config = dict(
    hidden_size=96,
    head_dim=32,
    intermediate_size=384,
    vocab_size=4096,
    norm_place='pre',
    rope_fraction=0.5,
    init='normal',
    init_std_qkv=0.0784,
    init_std_o=0.0,
    optimizer='adamw',
    learning_rate=0.00245,
    lr_mult_qkv=0.7,
    doc_mask=False,
    train_tokens=130500000,
)
Each number is 200 + 30 x the weight over its row's rms, rounded and kept within 0 to 999. Layers, rows and columns count from 0. The size before them is the row's rms in percent of the matrix's.

# layer 8 attention query, 192x96, rms 0.1, rows 133-191, columns 32-63
048,137,193,172,206,236,210,174,212,208,220,174,112,272,219,181,269,168,188,210,207,207,170,207,206,187,179,229,242,181,212,207,165
073,227,204,235,166,186,166,218,185,196,217,209,213,148,213,154,169,208,179,187,213,224,246,130,179,226,221,158,209,217,230,171,198
080,149,193,209,189,235,225,154,191,166,254,207,172,193,179,251,172,219,219,120,224,204,204,188,190,204,186,182,159,235,178,213,265
109,232,187,197,173,182,212,164,174,216,242,213,223,163,195,206,161,226,205,102,225,182,188,162,200,208,205,192,185,224,203,207,236
069,160,166,215,194,188,183,129,200,167,248,196,189,236,271,181,223,152,172,224,236,166,240,210,211,174,173,205,221,176,216,180,211
123,183,206,184,197,263,187,224,167,223,221,217,243,145,237,207,202,179,240,203,202,198,184,185,230,210,215,181,171,230,176,182,190
126,197,174,160,201,191,261,190,226,272,231,206,152,205,157,222,195,227,219,218,238,189,184,184,231,193,185,221,257,201,218,231,175
131,142,221,169,228,217,168,206,178,218,231,162,256,212,217,199,157,227,135,266,154,177,207,176,245,196,195,159,192,243,212,168,222
130,216,207,167,229,264,187,273,153,205,225,177,175,220,170,198,189,232,220,205,219,217,238,161,180,180,125,192,157,220,176,207,161
136,197,177,161,218,167,229,197,175,208,158,205,190,211,190,195,266,190,237,216,181,226,172,243,192,178,193,116,187,202,170,271,186
114,164,166,185,155,190,170,244,197,205,155,195,151,206,163,199,220,194,201,158,258,248,168,236,206,171,206,190,168,242,198,188,244
119,212,222,236,165,187,191,179,192,234,170,182,233,215,194,183,194,169,219,230,231,183,209,232,196,217,167,209,183,199,227,143,207
123,228,213,182,155,204,204,231,231,198,189,194,211,193,157,172,195,216,179,196,239,189,233,247,204,241,137,197,171,191,113,163,211
124,189,245,214,141,189,232,228,186,192,158,184,190,170,185,164,161,236,223,227,182,197,179,209,207,189,141,169,162,220,196,170,162
119,226,158,192,191,189,225,222,190,185,214,233,199,236,168,185,187,143,192,207,204,212,199,192,197,144,213,195,182,164,224,222,216
119,235,188,247,206,219,173,234,178,186,190,207,219,199,215,176,257,227,203,202,244,198,187,218,180,223,229,192,145,197,204,206,198
123,197,200,189,106,194,211,164,220,226,212,231,181,196,213,180,201,193,218,205,167,196,158,202,186,197,192,248,230,236,240,159,222
111,171,217,163,172,200,207,215,203,201,203,216,182,164,215,214,213,155,199,195,190,169,271,246,234,237,193,190,245,155,145,158,203
122,165,190,214,171,242,210,261,219,215,147,236,191,181,209,212,180,211,209,210,245,195,204,197,272,195,212,196,194,235,260,195,194
125,181,225,201,169,183,145,183,222,223,204,204,201,178,167,166,153,198,255,229,246,183,165,183,209,219,224,149,214,108,166,219,209
121,190,184,218,154,269,155,168,192,175,252,255,145,194,215,128,160,208,207,140,254,165,193,203,205,166,206,208,216,212,130,208,191
116,145,169,235,183,269,219,172,167,232,241,179,252,160,191,240,169,179,178,166,212,206,175,214,179,238,130,228,195,182,256,178,187
110,182,204,197,201,204,179,163,255,188,186,189,293,158,187,184,195,211,228,217,213,214,182,279,214,250,203,202,239,185,181,204,164
121,226,246,199,175,216,164,225,229,186,214,229,200,215,195,214,186,231,223,224,185,213,167,209,171,187,221,210,238,284,223,176,236
112,221,246,201,211,227,189,213,193,227,204,215,201,191,185,198,144,173,187,174,194,254,200,162,206,188,208,199,240,203,208,204,192
124,173,194,149,182,212,232,163,216,201,148,270,230,200,175,137,177,178,198,194,165,168,198,223,189,202,132,197,172,225,171,228,172
121,179,211,172,181,258,258,188,213,220,193,182,159,229,225,145,250,197,215,223,228,228,192,192,222,169,151,153,232,210,187,154,175
051,188,191,251,224,261,223,265,203,196,230,233,251,261,219,155,267,139,192,189,256,186,231,194,230,205,182,181,210,180,262,212,205
048,203,200,160,163,202,248,213,198,204,176,186,205,194,168,214,167,135,221,180,135,201,173,211,222,257,184,248,189,226,221,162,204
059,185,163,210,178,191,197,224,182,165,201,231,204,131,191,207,171,195,186,194,150,228,225,204,180,203,231,223,265,250,240,205,203
044,201,185,209,199,233,256,172,215,240,191,193,220,225,201,218,177,245,181,167,251,234,171,228,176,245,180,220,125,194,184,199,214
058,214,131,193,209,185,213,207,174,150,174,212,233,150,207,209,138,235,228,156,214,197,202,223,163,249,250,221,181,196,172,164,207
068,176,184,188,141,158,227,181,185,164,238,239,167,202,222,219,174,252,213,141,158,225,214,176,201,166,178,211,168,219,177,199,235
076,212,150,217,212,193,224,223,183,189,255,216,195,196,196,208,202,237,232,153,210,215,209,235,179,217,228,224,155,222,202,187,201
070,191,220,221,202,220,217,240,222,233,178,219,169,224,215,209,241,193,184,258,186,206,235,189,210,165,193,200,264,152,184,167,165
084,229,169,214,230,161,191,184,186,195,172,239,241,188,185,212,144,252,217,208,165,232,215,221,162,203,253,162,179,241,229,230,190
101,199,156,200,168,187,186,214,183,196,233,216,206,195,203,198,197,222,217,112,187,224,186,194,187,224,217,200,187,242,183,220,235
106,234,186,160,232,210,279,191,174,205,218,244,164,182,193,192,153,214,220,147,216,194,190,171,179,179,199,192,179,173,202,259,172
092,244,180,214,228,197,213,168,183,182,269,167,161,173,203,247,249,206,178,186,186,197,178,153,169,196,226,247,188,176,255,180,211
087,211,210,216,193,214,156,172,171,156,195,188,157,168,194,176,219,210,176,178,179,189,218,185,195,224,192,175,146,222,171,193,221
092,184,241,208,178,188,198,168,221,225,198,157,220,176,186,248,206,203,197,207,190,216,170,215,191,224,177,234,240,175,186,195,181
106,180,216,208,175,192,168,195,204,164,221,188,176,170,249,211,207,206,154,173,213,220,216,179,218,162,203,230,207,181,250,206,165
089,222,242,202,228,235,231,176,197,209,240,169,260,166,246,146,148,195,202,201,145,164,230,177,197,223,201,206,244,189,216,171,158
095,187,224,194,197,214,128,236,219,193,167,204,210,222,151,178,229,230,202,241,183,209,209,170,208,208,226,212,187,207,171,210,219
109,229,241,222,280,219,200,248,149,214,215,163,223,202,228,192,227,235,189,215,200,202,238,140,231,201,184,197,139,218,198,217,197
095,195,220,209,141,124,194,228,191,187,200,195,235,202,181,173,206,215,163,179,193,209,225,275,165,260,227,168,141,174,202,161,214
099,189,145,126,245,157,190,194,193,188,251,194,152,247,214,207,210,198,161,192,189,186,236,193,236,140,224,194,261,214,150,242,191
098,175,194,229,127,195,225,211,239,167,189,227,255,185,197,207,203,190,144,175,215,162,204,233,229,209,170,210,201,196,203,162,217
096,166,145,188,172,219,235,218,177,201,215,210,216,187,210,216,260,163,179,210,152,197,223,237,159,173,175,241,213,232,206,230,222
092,178,230,238,175,183,204,151,223,133,192,205,199,224,235,169,206,200,205,168,157,212,211,242,180,192,230,201,257,178,211,221,174
096,225,255,188,192,175,222,204,171,177,228,211,181,209,202,153,218,210,211,183,178,198,135,157,163,218,252,186,231,178,255,233,211
102,232,198,225,232,172,236,211,197,233,195,169,206,193,229,242,242,210,214,209,260,228,195,245,188,185,237,207,232,197,143,194,208
102,196,253,209,186,172,183,167,243,193,190,201,244,187,197,219,203,171,201,240,205,227,189,216,207,265,220,232,268,188,211,160,211
093,167,201,208,168,170,230,185,191,240,204,173,215,189,241,175,149,240,203,250,149,169,155,176,237,170,166,160,210,224,272,181,147
106,193,178,154,250,153,235,245,211,210,140,227,208,189,171,234,203,202,189,176,192,232,216,194,230,209,194,194,158,226,243,226,188
099,199,239,194,179,194,142,190,200,206,172,250,176,170,199,158,145,214,189,186,202,173,182,204,239,249,181,223,181,219,157,205,171
097,204,194,194,207,151,184,196,176,201,220,197,221,191,181,269,189,195,197,187,181,185,233,159,156,201,261,229,174,158,203,263,217
099,215,240,173,213,197,195,222,205,173,212,165,138,273,178,191,192,184,157,194,167,210,250,159,153,179,116,204,232,202,202,183,199
096,241,144,204,257,174,214,156,201,178,257,163,198,217,208,253,191,191,136,228,204,173,215,190,205,210,203,221,190,170,246,209,171